{"intermediate_size": 768, "norm_eps": 1e-05, "bias": "none", "extras": ["capped logits"], "init_std_down": 0.00349, "learning_rate": 0.00434, "weight_decay": 0.018, "doc_mask": false}
Each number is 500 + 50 x the weight over its row's rms, rounded and kept within 0 to 999. Layers, rows and columns count from 0. Numbers have three digits each. The size before them is the row's rms in percent of the matrix's.

# layer 8 attention output, 256x256, rms 0.168, rows 0-213, columns 192-255
101:478500501429348534500532408568483465441447460476462496488515522606462458620509532522447511389491508513549588534383531516525465527507569497468444564543533462439576407489505484535449515502612509
095:471497513560555564499430475496463462468559541526397523463545457501544486532476424452418477502499565545480477435605540614587385555539552429510509539502424443456487497518446448517481509573455555
104:426470538477571547471521515492395498587481499471564533588555515546477464469463405516494462488574421459497503467641462423523411451486475504491422530500504494567576525511465491418437556569549480
099:467440559436575485508496409406515426516512533482437426449569601479579521537499523542444479564430552576539522533474592520456518495499570566470507452404454571417416476416470540665525487523440441
099:555508488490479540450404398529539438471430495414504460516574572548494427539495445506484434511520476505499562613437606445513504479504467507534504490503582448485552519512429509377472434547596531
110:543528506462490478473495447495501496420551409594549486474545497445590611454547480465596553526523509546498487517591523529477431555562536506456541507433568469519468600488515393548450466449529507
101:478525484517462527472469535414472506535525542522510500502540520620529476537531446451510560522563508478517493595547501550526530669468465486469361466593526444464483514481442551475480476387545549
088:532506509521532523531510548518520544457507472448555404471566491557477443539513532556461522526440513539452497484510546558499482527451596478498564454492492485543527567523533387524527463459417466
099:525561522471460512534505511506573556504530491533553494488469451470520537383532417565520548617562495485461447514548482474482400472406450579568400514563508500533518466503482539521435602574415546
091:392488515435397507472472534357520586546455562566485545497481542470561557556551522534550461507599471444470467597621491515467525489515553472585468454565556559455543454444558519546536530511418563
104:402533523438434466542462532446483402598582490475598544530409531560478488488550522550565537554548426508608462556436455477454582499484516521451417480442599511421529472406467528574481481525552525
097:503466557503474540535597625557322514445376556475561478476569539529467590586484540480552470439554526550392573372454432444490522504498461520548518554439522459423551541537494478528529489508506546
105:445523519504511540470481451503521455544446528456502482516520466487517525502517517424435555547445506438331559507497463559507503428374486490557421499450549535479541526591550459478475453460592457
102:545529493551482484592520443470519629492475482559418641444515448612595523502570479583447456488482509541377481507495401503526522503541482524412538470437593534470574519425499514521486468521483602
103:523481561509460495583516543550506504530501621586545511576483510478528514449466460465447443520558485487521524443586470509499528544472521547509481592574553519441412481457507518487465508513513577
105:483482576403517464527521455497426564430505476653655529431382503441456426509492514545509483579478533523404457465509466472455491487593462493615446536458449567405552525561528482515521510495493448
099:425460517534596551542466515431483498455471461522422487491583500507507462461512543473468553499481476534534479612481487438523539508504465468487571500496467556519470533499618499402450530477525416
108:513567518546427571531414550491606431507468470488577579393413610504548452435459609521455502455530457511572427468543534491462592430560564459445462587609428516456520542492479480472452463441560453
108:471423472519571458491469515479467414619580481519596527526407511524518565471457465541606496542450450428531430461395488481478527487556527522596513422396529471564511469498469519505469542526560362
101:441490592520487479416436544450602490459497401562553386460471451498566527484510580457465488514603533450534518466522496468520604552477481434458552557517542551454469447540548555460538569529533472
099:508450424555488411580452390578539533434429551537500485517396561524445548564455526455443454479453504574536550585583439420477454537495428444455503537501596459545542449556546443446525534487468415
101:392498451555455468469425468447420440448516420450529547420556468488507546501401509529505529573559449482477423408405519466457536408499513542463459504509381453519431461467592449494543438491433444
086:528409543472431488433461613522388444538514520476451469463501467519545420479513394430506574469554481551569506560464434519469486478399424489584502489447465452467586526528481461499527475509505523
108:523478545513439519389522478519579313498618498548536483534461522572509493490478504594433544346501474410485510547526474599533496435502528436485517446462538548449532525428535482418540496543552496
105:574498504532534540511589492472476484509560422480437498393441559398451521610587481436445508491474529450582623499417483506413457534537446566449525554470509457400490544407549557471566486479535512
103:451411478520445441446384457533427470600594517431470581496532460474467576624581516502524478498543569550605582553469480413508448469477511480531524500492585563583439562457494524614439537468470545
099:580395415488545482426500566427469539441573564490506452493519450384490457464471489474517410494356523487446490516414496449535470507436560464510543508551501551539503524568537595445494377546661523
093:495472436557551537600516442452427543514502497480522536547550608523459600558506573607460572509589526503537538513522470490521538453531459549559511430467418540509486462497485507478575325418510440
091:387504428487478479467450521544413567596484412501487481445598408572437475493497470451526530430502460572540499470464609554469450520580438501531477451573485476557534567503463573568487517514545532
094:543456570411443490443527497456488492545490518443502511398496522550458496505523410512539540527505523455507501446494549513610395521461513552593428509513512531441467417417489460474471535471567519
107:458526424464487392487514547476517452394431508507521601508538503441555463536497517479498484587544448403590458531510510560471525516543573448437467586495452499462602531532431471446484491467485455
100:591505479416488572452477496530464465512571461485538442535477480547498537449500487517470483633591468509416575478445439470476449556572517579476522398548464611567470577484547510518420593428457446
096:408514484565489451496488533500508488546511528575658539557417492624537434457552475493540529514483512516521434404494509555489573535515479547470536529438551563584468525410521507567475493588502458
099:573516535509521525479481529528443501463500543466473446489531437499497536506432611517560614464491576431511526630404539574526481479525492373556499464540514478444614595485512517553592461472554609
095:398423449540574548467491474566437494548525449489566533476424520553472548460491451483467514470505518478520543511501518537468553576515486475527478516580485510484462585621499476484451525558581507
105:454498492559521410533574441556493473538468581442488449529513399518518435489425522531486629604530614452610463566431582456498488540546503457538433446532492504530528465517496487522534512540439437
097:389512495478577557483476509512418551538544484460513574600596493461530518483464645505464357515578510509488439461461497450475558476482621524562510527526508543462535476467508387534496550506470529
097:504526467585590420536492577605475508555431524484452572536495467472498645469448538550508579561514568496437525593560473454477568518491576537460604556462498524438467497551413497556450533480549511
099:530560503424521486470559549535528498489484569579504528539555540474441556519515604571510442475505496375541547506529504466488536527566538475562414563490495599450413412475433578548470437570520503
112:453487428542432559436487518486442534507530468571449550584472442460575535498409426491455515565530509497461544587526494466443507475460554551488542390481463415549454467549446522507444512527559500
092:496624529451446501553540434483545513494426525574494522471464484543556516458539475531529525469506513557507504544493518591441419552454572567498515464472466455618536480509589491491541545461506401
098:505550555540538505512407490432440502518553529444468560559576574409463432460596537448541473495490411413420449615551557503471464463558591498446447589539467474475512538515497379509478524579494401
102:481486465488496556412517560521535554494569519485465534411483461510564519502507530555538511477497498540520490426549448430517554494457564539434572437495524519435540459481605454548496433444519464
095:473504490618464574469493488521433529481541553528496460457495510369521503530485446440526409457457472526503516554411553435522496470615512463438475514489514505599519473467366494427441488455492418
097:459470389465517504504581567418428408376505539505438466519527504471547498541493449391463518519455531477471600439515441601502396527413518459512438431505451530497405457573539507417533502487514441
102:538457421492430464454548467480507452514423438503516513471501591445516485458532515505424532442439515598555590410413481427509476526484524413512537587541367506543538544486473529487476444524458455
099:478466453532513459528528488526508589530476529437509563446454533446499555506576561533620590529418483586497570494512503577517583462506506491473574493554542537460433421559474515485529521443545461
104:484478410436433534447476515531459445558476438445425494412547473551506499525471504491520614452478498495533563503485524516502561473447567516556556515518414435467529522497487527413534457490483533
096:495429568433625415471561583473492523517495477485456551498501516541602441431508501489410508545403520488497470449567502495472401584496473471569480473554501489419492457507527484515465557390465460
108:438455527499499426570581533532529490458474482461419528575557453459583427547518432571460589456491478531532482597512430534559536471405547526470533410546544561500482443502455511472527595404591560
098:472440480516538524536501504531509418463496593394562562524426398530345518524459518440513544543509540491468468510549495451456491422471517502539420481489503505505525510505525514529522573451580515
094:469569437493487539497469395602485420491484501527461526554462454430554451528568564565494488538537535534540500480454472462591624475501464441452509560550549598472500478493563499515546548449477453
094:403611520502562473517514535477481480509423549491443465446488408404495551515506448408443502533426468539483527537485462533510559536461485468526488477455418438473557514572574489557493538472523558
088:529522465448487455513501450580400553461457473441433451388529430503487542511531506496493462513574499456494492566428497634562456523454564496517526490576547518482486440568523489431583523510457562
109:518481413607431543365417459484508462478419565436542454480466511528547431461464574599495465517524454516422522546504540484501463444527467550534489486536492528503522465457466551537606487548572467
090:535434505479469531540498534464560530489414573452522402417570489447521491518368483481513486475506439540441485527489581582549483411593505460429498527508481458408519435625510391467586529424521465
112:476443548566531601490490522547435432482485449502517486483472522540484470418491497503458516519445491586560459438540427533527399511527456515448473490437540532449562603538447466496540494524528490
096:516543517460399490509495509579576476434400474526514474529477561493455414502471494489456569500497457507463508571504525519496524420575548520552422469489542427485491530383492514521542476519540494
105:562510420492547439604418529500430493468486451501554492521491526503508386548522514421461438500582491584458569506516495514572499463569626510446550492502501483576372471478384521475544500471458525
109:497465496486478452473423483473560371629582489438433437610489501508449526518478449466559461563563583530419556522470511498523463494487506544472521512521565640449473526542460447506469471446583553
095:475502456478554534517566401503559478553527577500520453545601546493554534488468529541519541430434489494510384524508468537531597525589529585564623491559514471540516535599420454484501475492565501
105:567459453478601507443542465552500493515524476433486441436499532480415466417557368548533425546527573430411442441452444510555525496480565405600458500599542473584454428510493501540438499471448453
094:532532517568536460491504389539518359531569507439504546402502523521577416478419398434425529580558473426595429524446508541494494552514454434406546563442381510475481473457501488350446492500492535
108:520481531510514607517550515593457453539405547536471518498428521492580436479564613445499600542530419374531545474468569552590573575446540485584444515458431500541500537514541509493548555467578408
104:549475470575399503380475509489492595465533455511515574408547531431486458476568485499484564484470574524549530557516570457508538511486572521447492490512482634446486387505558474602587501491366498
091:460527531449466514457498466563532485383507521492519473438486525453477550497410399461525457421404598447598480528471499498598412534451494554566468535481578488425501472488571474485544554461520517
104:547487490471521498484462476519574503507488444532424511474479511422553425506470442543505468515501457474511506532488485449454500461575423585564491614501526549443459556462641476513531430577459499
104:508536626449473506477519477449604475477419451523489451562517512456567480530431462492490525531574566502524532423500513601483478504446432429444594490524627488446467458444606473552427455480566531
094:422485517480472518495572554552470474522480514527501558505538462519447477319468548555582469487504482494454462523510526549439472508463483471505533564474528478454551519441501617530505496563421443
102:573424558516571508560457488495452425500484529517556565555552538443493561437485550402532498481514502509535531588512517600516470484416401419509464522483438533565504470430488496466557560538436558
100:458462416512542468461498420576465523542531475526512430642470484523444469442488477436473494531473519553555450473511527555523495531484491488409519577489525562518547576481529535534551550526483412
092:493515395500468464507558462453412502560498480524555550572476535564611494496566601501499441462504470573486470484498435483553456517455462580550502435474517546475513454527414486592605533526542466
107:496457524537454549429494448451435515470495475515433513441464474489465491507432402529459460525500510464417566507544445458521547436421493558546520530539469434526535514495406523476361578588523478
114:600543451547481467477620466513467495581485488411441496441481491478473436497453471515455498538489568464475406440451465550459495489504528589481524492588589447523495470549621450427534487525526549
099:534536553492475523514493492543502628597572485548410558510454543530560552527535508496543490500426537471637538434441501526555588419517508518530583435484425443549559520470473450537522520463511528
110:503545535544487473468547544536547425462523520554486502569507468635563571511552549501426470456543605514463527591493485520500569421399497443518533512406485548516494627540500539562531437530521513
097:458523433441472535486450541502451454488531514473500495468539540477370460468510475488472476529496560605505530494497531527595566555443533599571542467392516477516467467522459525495576452423445520
099:533552507542482449552389451475479508530480430435469551540497493472590644494497384556479578504514450454520490381538519452470546502509476500572525477641497431510571502440567513478559563577491553
103:479544495425535434551472534463467569554611513483570460570446399574427500397416375480435484482572528465575477555503449449500423443569413533468470516475511434475467528525541520510522503513534504
104:430418456518474426414529498491537552591573493540466490475441533464440504504481387572537510573585541505556468479506544479565481436445513532545392533416564533486512520476550544515500604514523506
105:526485547441475538542442524440497426505477553484439475490533452578599437470459551556495525432536495500549496401441452515536657502566455594523473468483392455464490480519501452532555480455566425
098:459462554543529530535443545575440630470579572459422469489543537519508435509566477474447500523475530538424470603421509483552588444472425497536467510575559454498522458494403453548430522480482434
103:510593422450535441542475417569514502431469490479466537597442396522567489418488437562575515528570489490579492475501493524448457488520507509527452575412578495479525468455514480477490515444533516
097:530461501576469548405543516467621484567457527386457467484455537497530518473435506506460476463439568559546550493581553475487462583485566517476453559559479510554578462482518470578482453496403473
110:510477475418492575510519459491487547429570509461490495484415503553593466571522498484524456438582501469560556601573502534552613464490534417521474447553569466555469440478517585541601415549503474
106:568523535496587432582481383516417505599468458611571444502469469508485462465469506478524466479559411541436468530546504520461421462507535523440545464486633532506456463481521537502473498486372550
087:518506379495545479528510538519535501489480488516513575474472569530549553573528546448527453546627474536488488434462576435526527457442568636525543463490482405511417550543524481553522535626474520
088:500448594568446593532624519434401494490487551396518508467521465492567454546520590458444510534509465506545468536475539382500479598481446511499530502419458511491469521553489391535511524380460606
112:517562528525481546454484490475436532463504536409540649470485484528416493485509491435475502554561431621399465475537470564520544590536561516565478559488490494473410536540611495494467447457448612
100:511504531461459386567562555490432503506481528559461422443474468490452583510472508434572544460547482452498381493546477491506417434404495486468620569432410423477465471458459558577492465494469415
101:511486465536512506524524506499542497493485525511563453578621516535501566502476508514599535502568546465447446414485552517392538387523566529485518512522602451548465498567489489487582578520622498
112:511523534519482581589480464411483489586520533515464493506603425443464529476560542522486540507510438471502487508450533408487491652443441419590525527537598459507512415577449544553500536530570480
089:448416370560488519531561475427482509488507408474442434346541554486531543603487547568509405436521555463507426456534403443549453512451522434414531591506425506521498510503478500554509537451490427
097:442444527550460432471398399497419454533456494547518493506444521432535546463515468468527399564567502444523481526472453474578533472511399471457558489542492513543445528542497618512532554506557509
098:525471468622515610519474497436551496527475497526481517459487568498434533505522529512547435471533477476487452535523549485477558444421538561566467459536500464518583520562484566451506449417461484
107:443440485460528472537554442493560418430522576448470475562506471531438556496557488612373490437588584454517448445458477465499493401483432480567460494557481457417591528628544538561505478489496569
099:445528491521489489524541420474482506508406425425522534423586506446459464563598522530436457502486441504574537498584461488469546429522538408525523464395446506479537490533455443501457485465485484
092:532440526528481448459467495440338572429462434458475484535443509520532568500429601460402529476506459515509468495492436505499488468462522446496472545582486535429447528475527521487418517475500437
094:472415589498425494444433565491497599605595512489585499612523436597512448493485498538496530447517507505507466618471502529484582460584571590437510546466480436472501461517446586557543504459609471
100:619507453482493548449445462465553538498619498450488482580544519532481545604559495462499485523512385421459474521436425464524458544435526561546454516402553510509549443533526501513457501523468434
099:437475402470486488596476479541539468473579503533428593512440406384484518525473520510523490371461569513463484495491406495500519558459450553466461451421549415416468496449529438531541517518482526
097:579499457447384513472551508434524548563579454454589592460479555521404537452575515510436512486550486404506472483444495481534486461590446598519493517495532510474581538560438490435490529419469395
096:495587545524417518545498439516515587525401559592574430571505482542460459437561521448507630515430553518525519484421448510558504528522559557518470414525560495463508559450621535491523462491445505
101:483557454486557520563450502451501562526454481528459479513468548485546557494494454480436576414541460530393455478554466457536510555511514609456623430569510628446491468504572534489567450410483498
101:486469428430436496486481583506489566532447492539542428526626618508564539524502486526559523500490524454512484493560459506502503398460477429514475547544490522517502460558475523520629461466510538
098:436521548559535511461450569485490588374552532530490438527502538473573478492591498497532433477464488521555479475442451541500506582520492396446437516524582480570608584510496554554527408406432448
091:543559540520499521578401449468554447362504472530551582533479472494459556497508469490592511468593504545476477402518578558492564499452525455486471397518534462481439468520527410485487582576530548
094:480453447406435512440585557501492484469514456477432486571553554537484540410517442502605423529517377454498557594516596428481430487528456477527540422466473392494590543513419464429560523427500493
093:595518440578504573446588489480448545582419555424488450577403467480485523455581497473505423443490472489461455565466539482490546444476514515449530491532517516542450482459453461450558574538453456
097:493612515478591482550543459536508482577483448497543480516562451410472370532479491533505492511586515512537461498594538449547487466483547482488521517533561476496509613482451505555557479603517494
090:463462414474458479549540492481509514548581538521467548520388446496415523517454517472516445474492408563513513464543470617497546538533500641545517502517506517530546461554474420548585445569470443
100:564452432577546450489504488400524428372417575501601449553542475529488584430523456517566505479509565422458526545525455597497463492514468507619483590496520474494545543500572451509500554603537584
105:514491528468529424538421638507455605473519515489485635556370435623583542574594567487539519524537444525429422425523485532435567419517568492481495543483483532468557503519508546528460536505482671
105:480467539532514450487489493499448460554522430453566470562470495631556537371531537501530475471453578569579475567430469486530440564472578524455478506559413494495521464592511485402528434477400455
095:484529512511588504529424517490510569589400463471451567528515436579517509486500489533473562467416531534534564531471535481409528494502531480524440527471443549511435478562499526462411485449554493
100:489499547538501572486554444548512502455554425583509603572517432457544482520517444456531520499523511465515427584535503483531518549575572533498561526559551447522545440476538533531555550483534603
104:426479459493448545549532553508473472428428520530447494466535527376469521581412503651478505518451578501414603520472604477489505469467462516439433447542522499450520453418491505455391555512436508
095:561471522548477491524430552488407507525448515530489474530591453465508617507582514462488453433503395469546537529590469500571558479551492581413442494564482480517527448420540490504561501492575530
094:564519563587475573532469481484486403579540462372525501449573489473489468497568628434547462441494525455499449480532512595387463481517455506451423554522480548463556544466526476507476475480423472
093:489468460478541419509481509543572446486418555477560527556558527490533493586561465487475564505469424487573533450440435466476566429533473502425542461611563505587397535574478516448525489557499401
099:552589368560488523423475435467481410496435510528456455512495577482503489471528554620456527466516507591433540565505402506579477523572467516544442544485531487557490537509556590474511481507457467
099:460456513383471549414524519506494470521558525483597435559524521435493503498459509502450511529524574507495624491505418501484505520449641473433485509480497546609551449541460490562560515528441502
101:420481434432415581506503454427518477545521523513486520465506487483458536469410454523486461442580420468516395542473508465511453459520464407479422498496568538532499555568462517509439569571493597
104:438555558575485505493653593532500421514472412493399504607343455528457527435484516410516547497457541428495549515482507511476520492629575423461576609559464464510505498494448486526459492510486471
089:466545424527550460541561568502579475453433561441407588507574507421607479560529456591537550479575500527369497538546426588510521485513479542462503468491550506502477489529522409471508561515451549
108:422424413452455511535493474580469519497457516416422382475514509409464488483432521543502526512561436374591428496421546554484404577543533455495427553433611550548573549441512505547532531442438525
100:501582456463469470525484475597481461515533400530406517486514424536434506419437530453512537466585484504534596449518393435516479607377503482513562517452478422462395410540496503550563505497547433
092:435515470476415576502531509558458479513543479535376506441494511554534531434542559513559577526595438508503506498484447472573502450517511566573452479491546522560512566530503488467568624468540457
100:502538543524579525389539451449561470461463411515444458438496485566459589552414464525507515376538443439488467538534484496539475544545525537489430453483520510500526491381484539454461420538511460
101:522567473365545468496547483560535475515516475514503536550487512562471462504386509558456461537389439446531521471501552577457454562587376552469551565607523523510510433580396547520541550362448499
096:524496542493540454461512466589533421566406536458511504435454477483545544587484495409614505490479563497533533472502438500467499505534494514539499600479484461543475507516596436568475561503597487
099:565534557523445530588532513463528417508542510517547460470551530524492618593552555488528456529418555494462567394476571481519448439503561465499540527538408534436503439558554500491428553564494546
102:474574452546527488562527524521432409548453492535541429556477492574495565509517498481514489442421475532530487529542464458480557475434416474391416515516455520444524482643525413641464490488434531
103:469509422445401554512491430453572496486423451504515492474509552558434485461481586514427542394380496469507540446501453527501391510429492494489453491611482491514451555499511487520508589544550496
105:514418534534503567509561435519540444507473577488550598548496459517565456444487467488531454507585516518553545579414489632487410494553461466541595484473511440460513471462541507533446490513470435
098:474458436462526524515542509567400446444462510575567514436484472454472549566482505408626468535471532566574439499572426539497556645528532506522503601573507526424575482523485520440493549562495475
110:482478471518478575451496485330471505505496536600427484534523512556452485600446503523547569567388653465424583572481444487578570475527555519498543493469437586438499548464493522460521547562419522
100:542534521507501578543497483522605565572600487541464558574524434494413469499502521525487555548464479440494403595459534547439461463510535500468521497499418496572405504450425453616462463596467521
105:531584524598548435479399523447536443481428512472561489470468518515433476568438493596458467415565434525501436543482502495563466590430496550469537571506504430494418589437480511544440570471519513
103:541527466434547505517571469490490487559476584432563481510388560527433528501528413529499400468508354441511492528558513575491523398550480463529488561570510448408502529420516566560488482509383571
095:524525546532451529474506485441519542528460473445487653532503528534636485480605464466599536500465452554429504594457510502458514493420561518496524479449513472405518553535526424609566505491492442
093:489429422502576454444510568517531410458493489460459537504597453552540406406506565540519566388513491491477387469497391529475428451506521450525492484460461577518493542536404479561397492534519511
104:465426521604560431431583404518496466453499455509441526531434667507509431455530537444469464430472516529518515503433569523562538435559513509487487527543495493489449410442519437444431424489527452
113:533579434577486479441455507579420520556483555579506523578517360412529472593624473489460351455472481579457488483459516442431474508504461504519469463486469531393451497455574505449505498435507491
096:436620468484447444532592478534480545557477581502406533511529473504507555485434574432478556543433553522489412496552531539504506495574455452507461511461549521548441509588500463508451489524475484
105:496419454454443465601537472490455529578497526468411537481441527541572559461447497462475520525536600501326570497450553538484536543542534515535448557506484517445455561553487540537461467542552447
098:416463467499459504562383464465440452549463539504497441493546480416474390557449486496479445602567524494489398511554576517447434497451534485533531487506526562498563492470531434529444440408524434
098:581554489510512539483495467480500451474476503543437553632440540544566444491474484511531492582515459544510551513570456410583380466507509506472424506389518458450450553566631490557549549444524477
095:566404517496540438529558461422485459538539516523433511522509462478553482567490479458415592465497543536529476502532535491422504466424537484462438561569517539498483434455514491457564375435536577
094:380576532526484557447435444502580586508535388544463449508437447494636498611515422540460507494484464644449520544483547549460518554494444502548468548515506545523505546546406402416514463566454529
101:558501423520518534494513466528419472488560508542507581460600631588574506509508495622532471517487448484434525567495466504444557566394535450481513460478484512408538564504595539423464505512586472
097:448560516565454552500504486437445491474510520504564462622439546445557545477527533464490458466468580526449436439432441534526424552517563507515563486475510527520502449562556546578534520520465451
104:412529511549536517549546520457493484536634590491492615483570467560480517562530394457541460478444543503451593476555481494548529501608494457387475550471567461477457467493580469508455487468511468
102:516448486380515492631476511502553429518563419532549516574547550480483559596497480530551487586476564489545486631491530418470569538469416524505427598563461458429556527491511482471476468498443411
096:505501512493428473598482591434497380501619558386423511512477436537449479517461440491540543480433461527450532506479554421481595470538472530450425486479442544420468544475448517519524526502430504
096:495459435403565637462494530507525516465527532560511473535529510522599469505482518442448441435483570511495412498436481503482495476488443499506500393565467461554509562498391567477507517487510449
099:444505518567446447448549414524506516523515514532560621544574510537554483440475502440481557438524498488543450533460473601504559508482539420557483449569514550443562519531460503369482473500530482
096:482402535488518397507475575480422539497470541501544574426504477506420547532470590500496488522518481513418514534428517504368512557422473484479498516478552484532458437454546513494525576531522440
095:514530498470460555458479610538448434514428450432512484531470481567498510503569503569555438480510526445477565544502550463505460525442451510543571504632568450465479496340547463438525484612514487
108:375562442571542507377549465529554458452545508512519500432490485402522459556465606456482513499393518491520485501485504546556549521511481599558456502567467429513447461498578490451505569471470525
107:472536555479476505492420553456538541499490515531536587533622625514436567452562410524498486452597463466478533514519479497414495529520442483482563554463516414491441576385500419543557534571474479
100:517510494489423447470587495639518515561488464442554448421475541541535515578414571448510441486483568416467567518484457438572464476392566496398421421590459448513536458473500488509459459445443564
102:515510577590400438447495602470498557434504531416493564485433486530513513560423578486501519515436442497421473552563561474531585541424545461546528450473496489470523430481392480466563463528519454
102:506484529503541507410527509517594488539518609588558473562529490506502597499520553487427573552444442561485572532463561439518481406549515561472408479493515558514547451460488506567599490542477485
093:513436623523546457497578519480450435473561449536465520505522540488510448543526495524518537602578571510484507430459424519504472429502519545548516449542425523581482545489519458499532417520426538
102:474508458481549436540417528608572549583539548516572460479472504474531435406517476521437439588592471375475490546583377510578445480520460452406478519450422551535348431416515468553496510560469505
099:509525499537580511431547557513528527510432481507569475505433455453442539524573498578520526507481565612527512467429473529503498517473548456391561505574476616416512405597485574519478515517421538
106:513557457511501478446545475513538513573491487437555417601515412410404498559518454526563518488597540516508441545443516579649463452526505515491603441435491494482555556489533511497525443541449550
099:465421557531604469496457456479467448486457465358568565467528507493515416551515542513481388478466471473416389467537451467504553461546475435407458492500409441481456404504517563501490493613528477
103:414499548477460509609449461607461549513467525443518491430482490624596492476560490468514544439457465533492449519553566485379500498546530477598525624514484539430510563469537546603471455521582516
101:431530474554500577495512550583521433469560510520473454526526519512534515408491470572477546479541488476562579440500572517516429432564506516514538410541556483514476570467476620471576574553449511
094:436584516455570388552492443615551429528474515460490561466514500476404471472507615519598532474546522557427552466517458560601519556511461483553609491576455450439492437465515462483351530577526425
102:509462416552518461506498466557365556634449488444572547562490439400556577537551526436455524523566519449498452565485464512488501472574566406535532467542562511543570476442488495502608531589549553
082:509535515534528497549435508553490556502457555568467510587537523537576532510563536510556568422493511506449538481463525464474514477484529593543532544520517587543587448552404484626486555492456509
099:602518467443426575438379486471458502468463530504476505484453535442515502529460492474543482595467387434489517535505510521478481496547501549506421481535519436467568593454491585542449522455502447
089:537532506501457474478451467422561548598540422533472519510444449565466426552493505557537525440584548464385481436462526562464433501522412512462436552439474529573549417508474613521525504496544478
096:511428535477566465510470449498521461532463609541553494434514459489531469433452464551590476504515368503460475605508545502528477564414482504478399573501575447511459481504439459466511542496485583
093:518495502498446420525443529545525534487463479417499482586473460559526514459460539493537465518498533498497442552536488502488523494565538458510520469573444455481551481456475545570458481536503547
108:524554574581488416504493514431529492519427464492536531493510496435492469453549424459561525574479470536506543523517447562516465410525586596496428439462515495445517502494504524429441530492530533
094:465588548469510551543527574544462531551589532525510506519457422535484400409508465516501510478628428515455442511489467505477584514442426523569568568497565368508505530459469554530459553553562526
104:465572534514548490460497481489535509616498538428544524489472514501459497493493491496567454490510487512529449446510519509489566513483422429479466509503531404419535533465438487493487579448365552
107:502503434429550460530481409493563482485421531526508551448507449477514491475444559558563506509429554518512404530518587482450406522486429501501521527588522386554428604452518533449601456458398532
096:514442445479419499454513456526572459451445602475504453445543552499457542508515511554527439408498521481362437412439477482503506460546534457468509468528441475506422450450512565525427584505461580
108:490519581415564459516552477534441387507440484420528461489561571494545500563523438529555489498514565517457515563414440643518486496554483550501464572470516454628482480544522463515525546521477532
110:473455481444485524586523424557526435605567427562528420431440448433518504448473512467619520449631518492539533573443554497478509485479481504437517493485555500514501499470481532438561520409448585
097:609513470539502541506544591432440527482492555486618499538544509441491423457550479527422466519476530501563460494472420492487354512534396514535520371549455465455554506551589576457513529515532474
101:509542525542479466524546515502600603562538474503567546500509530531541526511449410508471499505483528550450471430444519520480474443486445466567477636557560617561468637413506489519399504486506524
104:424464560541464538496426488507564494507442423486474575550567447524440580498575576471551528590463549458472490421497513419570415463477483567420555528543591543480586546447505430505409479574510512
094:549507544490548563580460611553482419552536555489517476477529549487531592415511561625503387492530527449485534483504438514459565557519465496504551432516465515513523450540574459497574617579521472
100:502540478491515530388469472453487525475479690547433536577463539481508543368591496515521505441408537487444530456474537511491388398471443565423428480599601473554500490440535500552432504402528505
098:496522544577514494539557526473495459525533457590499404497537556573569505552483567437533406496462586510513488509499469489508573564473587461555534527564529504439431502453454540520525438488442507
115:419533404383484481507466541503431508528458486555506491523549502538501506466521467547542407506425531457522542496568543572524512544518576443473463533576519509538519540429535451516475378520519562
102:490439588455514486495515472525472486454558529548600550528470444472510585515540530518413426516393493494466446559490570397565497484536640488496562545548435373446413455496539552502528552541439447
097:434614471492582485437431464457450562485493506514402378522466427543504448505534482534474493497600454486444431484430451418419455414526467547510460502501569412490606452487571412477577384526556492
102:527504447512558581583485491457468514488514492502629435422495541531550525465504385486525559578381475405456529472519483483451547569483543486444519493415410514443475392521448423440464420507506487
104:518495363458450512593482466466480486497543521536543529381559550465534515548480489390489554500535504508454555414451512515529540494481491502453627431510428618471462463450437462498503518456505480
089:523538417433486482565565422565498494494536507459504605544410466609489551552497357519567347435492480567532476419528452509483503502423528496451511502359451544536506554565554489501495632469517461
097:499568481448522437377494496541462562549485548422551452575508446542514528411473512560452406460560578448434440573514529436553539533541513487497479544401403551470501473561529551520569412456482552
101:601523470532522429540588434421494534456404486548397476470636485471460393408488595480463419544505558459538507503393526570611522528494589548489491527522577489456549510549489464542516607556483519
106:522491531357493540502448467553478445469558529538527587437502509563461468484491521470627548575578501553502437506465474441455439493522461408496535396507575493513511540448572506490536415456501535
103:477501493486611561474556447526456495584421489460548459557472574411450465529526526555478479598559470529475534572602511482563398502522395494479428484458420508477523513394553535511544522473589445
101:463557501543480469487486461486533515447544510449420506586495545500436482538504462459508483503528495513621576573560514541496574573441535525495472545579509472462595467521512580551584562615572562
089:504528501518465465438596433478480552392545519447543413615548437466573477453494503487564505472561450532501453514499596434578416581491478521491564553532493411539496474519401411455554520534505523
105:510532451439510487444550565515453475441508605500625569502543438407512517520573539422471544468426608401437497539533470480505528483450481498386480510581436627418547566483600514515480500526570451
104:522509508505513461508415625439510452503572557363518467428516490483562494508463562426445519501404478504443488485541415496476437408423501507537517488594525565522505549553624380557409540552410537
094:505504519531425445529564553592534395531452571504566535451569465468604560515453571441432485552581527530527457434514503455494587578592561512391437593452435389474461484512418473496462517510506458
096:480568491546503477508556493372530493584458356477474574505569379528563599531454550511603507519500506580566477601430463581408507457456496465550580563478443496523508562385499503548481496518584414
099:531452551498511490546468590527547434446464430584451570452446515496479482444484459463452429523516510436443471583499521547495472544441350508564585502447532491436536551498557582534629489433445516
098:503368490391460499498460498478569482516483480509494459496551493485454494445568478474463471431460431532572494500526467419485436559614616516469517414517514571555447588495467499527475496529507481
100:532537517542518595396603498428434537470537566479415440489539554504486486468467500522589531483458466449454440545448573504500457514522540461519492528443521457508393485558524410410505497573541626
103:464572492488427437523495468483466513518433521519524483492434453530405488519458470521462519456511510465591564547475437574447526571462522535504429554514481478534541536455511522433584555533497488
101:511450535536563462529562438453508483541498515546390387448503542512490457509464495493592525487447572467576470497567555518527472555551501530558442484520446513548600543474571509519465525599532491
098:386637588539555458452475566498416601523536488542490448473474456485512506382519517420516506387514414571454518526525564411459486490476468429458471486424521455521524542594467472506476548473478531
098:471562508483541499491464398531570479434460398531547494484474450458471432538535511568460474499522578441467507561494474539519472575465588565419550530536395622525607499557475356451517447467527565